From a checkpoint of a small transformer trained on Wikipedia.
Size: 8 layers, width 128, 2 heads of 64 (1 for keys and values), MLP 320 SwiGLU, vocabulary 8192, 2.43M parameters.
Architecture: rotary positions, tied embeddings, normalized queries and keys.
Training: a variant of Muon for these matrices, 144M tokens, 4398 steps.
Each number is 128 + 32 x the weight over the matrix's rms, rounded and kept within 0 to 255. Layers, rows and columns count from 0. Numbers have three digits each.

# o: layer 4 attention output (transposed), 128x128, rms 0.416, rows 44-63,107-127, columns 0-63
# v: layer 4 attention value, 64x128, rms 0.74, rows 44-63, columns 0-63
# gate: layer 4 MLP gate, 320x128, rms 0.465, rows 0-10, columns 0-63
# up: layer 4 MLP up, 320x128, rms 0.478, rows 0-10, columns 0-63
# down: layer 4 MLP down (transposed), 320x128, rms 0.546, rows 0-9, columns 0-63
o107:078099128100136137108059129100151105138117100141112118069183085128103147127146122099133141151168147137130158123104173137153128095142111120138089141163124152124109106167105102074138129091146140
v44:088055124100183140102104140144148099161180153120143107169122189123122097093129096134135161111107112195183079178113065170149147131162185123063119160139136130115051141094139123119121148127092115
o44:139058150111140150142112126143089100100115138164166147108111107108078121149129124127115188121074052200165103133104102113124124160100177051173131115145137165086104195102076116104144107157127129
o108:140073150205107060131098070090143101147165100087068165119211158164118166191127153072104112136070076142126138116109219062110147146163108086064140116063112123148150114116172126147111157096155070
v45:100138100124102157102070142101100119118100146163118100098106135149141093102072123154113118126141177136096147176173077148084087073133095129088087112109128104102123179083135113164138112093046146
o45:128092150108151127138165067100118163167137057128101128119144126175140114097088132127193093109165147180054162209083159135070122119119097147112141133128138124085171129136111092180125166097115154
o109:146117168155131117130102095095181141109159113124168148087133149097059145144094094123197147088159172150139096155097181147126107137117097123122100148133097113160103120114181110124126163128175083
v46:174183155147114137183171101164188180125173150077150113129113074151104108125144204106154185124155144140148145111114101124100121143127126135104134138157105055079197122117135117185118090126133122
o46:099151132163126162109138097111097158144111167073128161146060142145077140138073136070152165126165098159151113113155091094112135120161161213057046100174112126080127107108144122185179149143140143
o110:159066116075094183132112144150097148118083116154096161116109119106164152138158116155091075112131121140115126199176095166106114089126103163084166099144156101139136137139164107088160120152160105
v47:169095110146123114177154149108136107164135072147094097119142094128113177142086144129129135079136124100075175150147065134118055168155118170138113103144131169147086087084099114105156136182158121
o47:123065158118149124110097106150146098119109116094118139140163181067118095112089188125124138123144125114095152104172141154170113135138089153114120153117134168124062093111098117134113102138155104
o111:179096143125211139113096196176136155164148148123067125017119073099156171182169049154136116146124088160136142142109085063088123118114122119159178174106129071146106192089152155120093134132161171
v48:087141108129141075136094085150118117097122123113078116080116173076103126158062124206157126082131150158138142127128046142146116115096199155165136115117070085081130062089129135131141129125120127
o48:114117141093065064139121127137102133124060127113110128115053126102141100187118089184129094140147080160230111073158014112150172111172068109135178175103106164078126092113109116163126144180133159
o112:119109155136187087130146135149148166133152130107141124123060206076113085161149129128159160110150156166084155045130107139149072165114188116141090124115098150159124106152118101187110167123148132
v49:169107130127163059078131151148135142103137100189150137120135107137169109176164140215116132136120174104182117201170133127136146150199133140160048149165152143096163118134142150077151115179139149
o49:187211210104081107128155129036120114125118165107152134151146133088162150114093136149187103158122184114112137149125171141118154113134148173146131087184142137167094134131113163159136143154114126
o113:087106116114064156112138130112152123132151123109061130029127097115136123110038094198151068074188116082137106125102066158173117140105140168109135135120103090108110158145062114158173103086130131
v50:117108188175147108082120149117145080188135140091128143139145166128124104176145158119072128162169119144064151153221139126143080185082181119110122115110192088143134128140131135062101113158128063
o50:128106078158159104196100162096210106158124126101177118176053179122169103159200121126107149123138139101131157128174109165108111199070164076156132121142140091110137139121176146097121117116167136
o114:097130148139177156118121061072145096137136122133125089148072153104147132102135054121147149100122158097179107097084136112093136140112116047163088176181140184157098121122087118135123090142140137
v51:086084141139136097101095111072193136158109129164072199118109131113144102089130177148121105117137050189129135116101105134126139168121074087107095071148094130070133130129107116153145042112084092
o51:085168093139147128094117138126104158130090150152126153185071107150109121098115109164164109082189116188067082131049065128154114129117075140143079098133103202149165127153086127088107136155111162
o115:133171131164129170103104153119128105150111105091161118120163132074176137137185080051142104089124136152101172148118184108147153119141173149107128144149121095120120140132152084159103169188075132
v52:091141090104105074132157136093075131157146139143097160125089155203092144073117176115165141144140177121090136080102193142101111137182134095121098158098132076093116129115064144107127130172171097
o52:161117100127124117138130167116124108114158114170081167146035158157109116066091157139129175073143107164080129165111126149092101137139101114090153151125100090134105111171151134103124093107136149
o116:152107139168087140188145142129103173113067140050157129174098131123139113102130103166094111157158135128131128110108122070134158126119130110124097110144094124064083111076098110119086169126085112
v53:157092095115093188098080137116099149183114130119125154059134121068149146150166177136147066144068149215157175094162124141110157160135145107109080094140097088117128146122151171110138139101141148
o53:190177095127091172094076152071052112115135111111132125113200086137125136101159157084150168155137146192143100123107128105111128114152171152149111106094102099098158138030092107141169074112169140
o117:143154100171098128104062145119162138125169087089092092090128082123162083154175144160131183147078142092115155112152195072131100112106133112185145130142127119151109153149156128123102158145108104
v54:109182172167120096096153165141141125112104122091136115120105112162077155132104092175106123152116053130185153151143187125136094140160113128139148126141093096132108102086111118122148107136079135
o54:115166075145136126116102147169067102109051061102130158136072145104100135092076108086149105101120107080171146115162144136182118070182085188164117095152137090139144160158134158146182122154126133
o118:099142149123116121128107071128149102099102150109126158136185122104083120139127136074121088133091132131095078123113110120136134121094116116137113186126149109153084175148140097097123167110143162
v55:140129098168138132110138151165098149135062105120125080151097137119089048171109140100029118102178129115152100099103098162126143161118081114150067126139110160164095078178097131175177140110170149
o55:128102126167100115091122123148118138120116123152144134150121113143148051203146154148061131087127119162083163126103138085145113114121056156178109135111116167093104101174093142146128095178112150
o119:110165095119075160108111103130192120105100148087078108103171133105079133085121080131155119174114173144133066146140184165107108104110109153113109104127119121114147182106129102152126118094109177
v56:101082147116216099113152186083170092225119157151154119157126135086090090099162135153173132135045131182142127141155159107087115116105087130103098124128139144165143168162137085189101126113143169
o56:173121174116132137089143180113142102165093123139149109123156132088086093148059136069109104139142093124140123159171125133083161133103152149137127137128104109189086123079068088131089118118074183
o120:163173140173088114162143122129161122096131084131167196117166145123116124088128133092095088192110091129094164128109182134116128153116183105152123116153038118127131138117137114157197117137128104
v57:132123199182114170081152137139200103119128128110124157177178070081074141182087149148158140120106129143093111042130104137196111126141109123153125191116128169139147164125200128155154145145109077
o57:129139114104140163099127092109224122115132133032156167182209160160121060137127131158200161149109184119164124109179098156096126125129111157153175180115137135143162157125151060110147140143128066
o121:072137115115072104115154067095155080160153113148149123125159108050158189129161170133116104093138121151164130133131158152143134092092113110065110127111161131109147068114083144145112207155144175
v58:115152099148102124082156138153180113162119116112103130136141118146108065136078134133098153105099115117156116121105127116110102078155163145118178138151188144057096131115143145189085170159089144
o58:178144153136103141089086138099167108098062125116115088130120145136111109149122062128140113173139111119126051104102149106167112096203143163105149150196122100133126150164131108163066171179166114
o122:080156115133128118101123069130102082100152148166130132141154124132147165155122058131139067065137126100154123155138127089157142116128101146104078138116094149113151137147142153076120110105078154
v59:152129140157156160142076156107104069172146133115134098151097110141138093120150108142116096114168128100126139146152156132203126111124158110049137146171029157132143112116102132129100138186131118
o59:104072124182185145130181167153114097095174133123119134123052103089152139111135085113155098137092134110139129149153065095137149147147084082144148114124101112106112107087130115118085106060104127
o123:117100144118143189075135149099163126084118093114117168124156135074172158097113145160117087134138170130114102150125151134086107099164168138157057187103142123142152083118109085178110118110105092
v60:149164130155091148139122146102118138161125109173129099095078120113156068135162133159128122193105116060097141122034154093111120137152214108138140173149152123172155119146093108122183162140224114
o60:180118114183078142126094154111172158133109138146166129114146072103119130100132117123139102135121129082127097100113121125138108176156128117178149195081100040128118108159094154058114072082191124
o124:114165115115094079131120151159134125144062156119099070097182158162121101070152120128138156122093156145144167113104113168092163116117182154171153112101114209129200136107080158149120036120076096
v61:136162129082088076131127138158125124083222130099140138084168093116097160124045209172150103175143137103117108161121115127124178135073099104114145126075135173129180121127123137103076137141180103
o61:129145174054114135148113092101141150132153173164158121151148130127126128069081136139160118140141069130190140136162130113071163106119094112114113146184127171112108085140127139125108168147177099
o125:089125101144128149126123183130149166154100170149041140116141090138184153159166121137143118145163147107143082140156155095143127129131101132101140118127161078100121128125147114051118184087112139
v62:122147131166157088196123129166111115148184155151090132125108096157073090112208155163104087135127146083202126102155127169067149134151147133103150127068103155127093104192132114156096168173093137
o62:144172172149177058100151151191105117116171157179122140045128123173129141097171133131105115099106196092119100120174147079091128143152145135081204111111118174178103062145093127136089130136120148
o126:125140118116113130110133101119182110188072163132115110140142089102123127093118081152090096146082093150177077124094103095125104098061133104080091170158195132113143129186100139109148161195130112
v63:084132179117091098199149094129165134159166150116156156171097147132129132166120160115158093081148129117077106194146129102133081115152138118121074175133136044112136160130090043109131216148171156
o63:121071141116126129152126111138077093152107165105077092102063154158136156165089108126121038084131135174098121207102161107186126159152081092095106187134103174137158175142060120080141213116138063
o127:131097053156115170144074117130146129125154134103126135104039110097131132164052117146090076136137120143226132106173119141124098142084126152136138149139172154189127077128089091144117098070118130
gate0:118115132113167139144116118163109122145112144162195105098103114163169129106160135151174138165120129162122172150149162122135107103161140121142154160122113143130152092133142091137105109144150133
up0:163138168093146143130133100112166134149103138131156108100088178173131165160129130142091133135144156162124132167149135088132116137132129085141132154108166151090164124143075145144065177160087118
down0:108108145081088117114097124100084129124147091141133099096199128096141158147097106111139136156135111115129128189110098139129147131118104090156104104120137083154123104166110134090173141103158136
gate1:118159122122120115160147082119122142163078158168126148129117140132087120096102157124114091149173162154156197154171136065077114147113084074057092145104143174167133122160114116112103118066157125
up1:125096121152115143054149077156094146180139085149141129109116060108143135124149137174153156141129096086136079157177063173150101169106100179102114127142194086055119139027146124042148125083144153
down1:138099084086106112114161124087068150111131119172125107167079138151184142059102158130155129140115105103114102141093136143152151120139144179162141085145107126141086174152117128128144147113098109
gate2:129116075112137141155124172156084121105116092146136141111153099110146143149158105196112137110106116147103128069155100148101107125159121151108109115109091177102172148131142054083122166106122105
up2:147159168154146157192105091107164127109132108104173098166083106107161136190153109147098111157107145097116131148123115119099109102107156162145119133172137133162123123153167113123100153064082146
down2:147169067102123065094160178079060166160092163156161163118138108080136147134175154176140118144115154118110092106113158098140087161108117109149159130145119188121158125155093145188083103149164082
gate3:156140094174164122177128129130169107066114135101106118104150120134113144177122133125069088183138159145087114177137099161091116106121124095142183102121080179156133155113147133141180149129073166
up3:139182128158146127126143099109124173052177141155125092063117119100143089131139131114069123146088140098113110106099149115116139115155155129165070127134162073078151108108133122137115087188125134
down3:147156125154123149134195062081147147068124111081116150158219136164157181124138144114089105146135137194127119162117122192128141158167130154136074100141142147151182118195171137079204172121130125
gate4:093105130120071100135128114178094084155172145058126181173150164145104083092122126148120149172160089119156105147111133139096093110123105125111105200121139099125134129171118136106071116102133159
up4:137086158114089129105135091109135134166140132168081142103157113145145153099053082169102062109146092083180129150133128148160123081141134150117099114083101083159123142159093121123119161141112157
down4:188164126116147180090171102130148156188094191100177099133107118134083106150156131096131084220137162134158119103179131076137151127128083118112170186088090141113131095124133141115130072133132112
gate5:187105121153124122167091137140173123120119155136109150130128141129148142044166100151143175105164128184173084169149123141097110160200126105088152100124151125161131154146109140127172176117170169
up5:168155135143119120061179122103109134126097103189151076091108144145158092071095127078131121094156102165084127107111158105100098232093105127154210124105160081181118138142143118152141116154109214
down5:139134144116171167097068062129160117101126131077133117168146184128180175161167061037152095078222181099106149156101170121198077192080083138146118138108089059083091064117107149071189078082165146
gate6:128136128098135118089149129137128127141122161070144157158167104153144068156139107157096096140097155194152143125156181107128145156133161100108128107128113142108137140167095072160104151128093138
up6:150159132083119123090121140118093128143097102185147151123138113148119158171089142078107148133150194144118119104128131116128120174112145136103183141123127167083150141142083086125098185112174032
down6:145117143193128092167181134174140103143189183106119101151063161090093102125159114135151129116088121113147099082143095133153077128138109126146143183160131162128127113148212143166129114124136138
gate7:076062127090172105104132097121077112165148152189116117166157175119091120117151132130177155088118130094140179144152066169064113149061200132132113131125163123127089092089177114142098135187107114
up7:181144094083101124087069138119063155105117147166125119109163116106125094186194133119126150097160159086117094074197129176101129079093041084152162195105100178135137172152169100140103119146099162
down7:115099128130127103105107225131131100178077158172132156157184110133145139154156143159150083050136192093103102154141137193112153138151152128091120141114161157100052134164161115141159121064114129
gate8:158072157176097092184194091075092143171106107138131161076105056157119095133136159153144180190122141125134120114133117149120096143129147176122159162116150143118076067151155160145149080102181123
up8:135145129063121086110151142158135088120109140139103105147141176160169103119100129165104125149084159095137178127120157068113168058170126082156159126078142103167144132139120112091174175114163166
down8:147170133038154097130107158082137143208097221085090184128111143116096154089048119097156183117047127137063113138184148107120144156137134097129096156181152135111148154102164111115112142120094120
gate9:142123154081127102141165168123083106120180151104157124098129081124178131167093129117078129101120095176031141158167100129109118128179171166066146146132181172136158101124106143113129123131137106
up9:145108138128148109126112082107081073128132106112143148144109068137149167143087124092093145107111091117071093104141080098174123133189156163159114099131143160106142159098064088116085148121153157
down9:126126071158124110107145145105149135090120176101123093182138122145135170098120131102096117104068162098125138122154130153131146177055101102085083130201159153167162113098147145172126110138070137
gate10:103114081103103122091072079124141103060163146085177140083147122194181145146142118161096143141139130113110116140199170098084119072176159116122029132070110087120176104127142099170161118134141133
up10:137162093141096106084115088137115156132095137131175142150088189125168178137108068170115125140117168119159161118130079071090155096153122114116102142122105107174138098122101138124157053123093136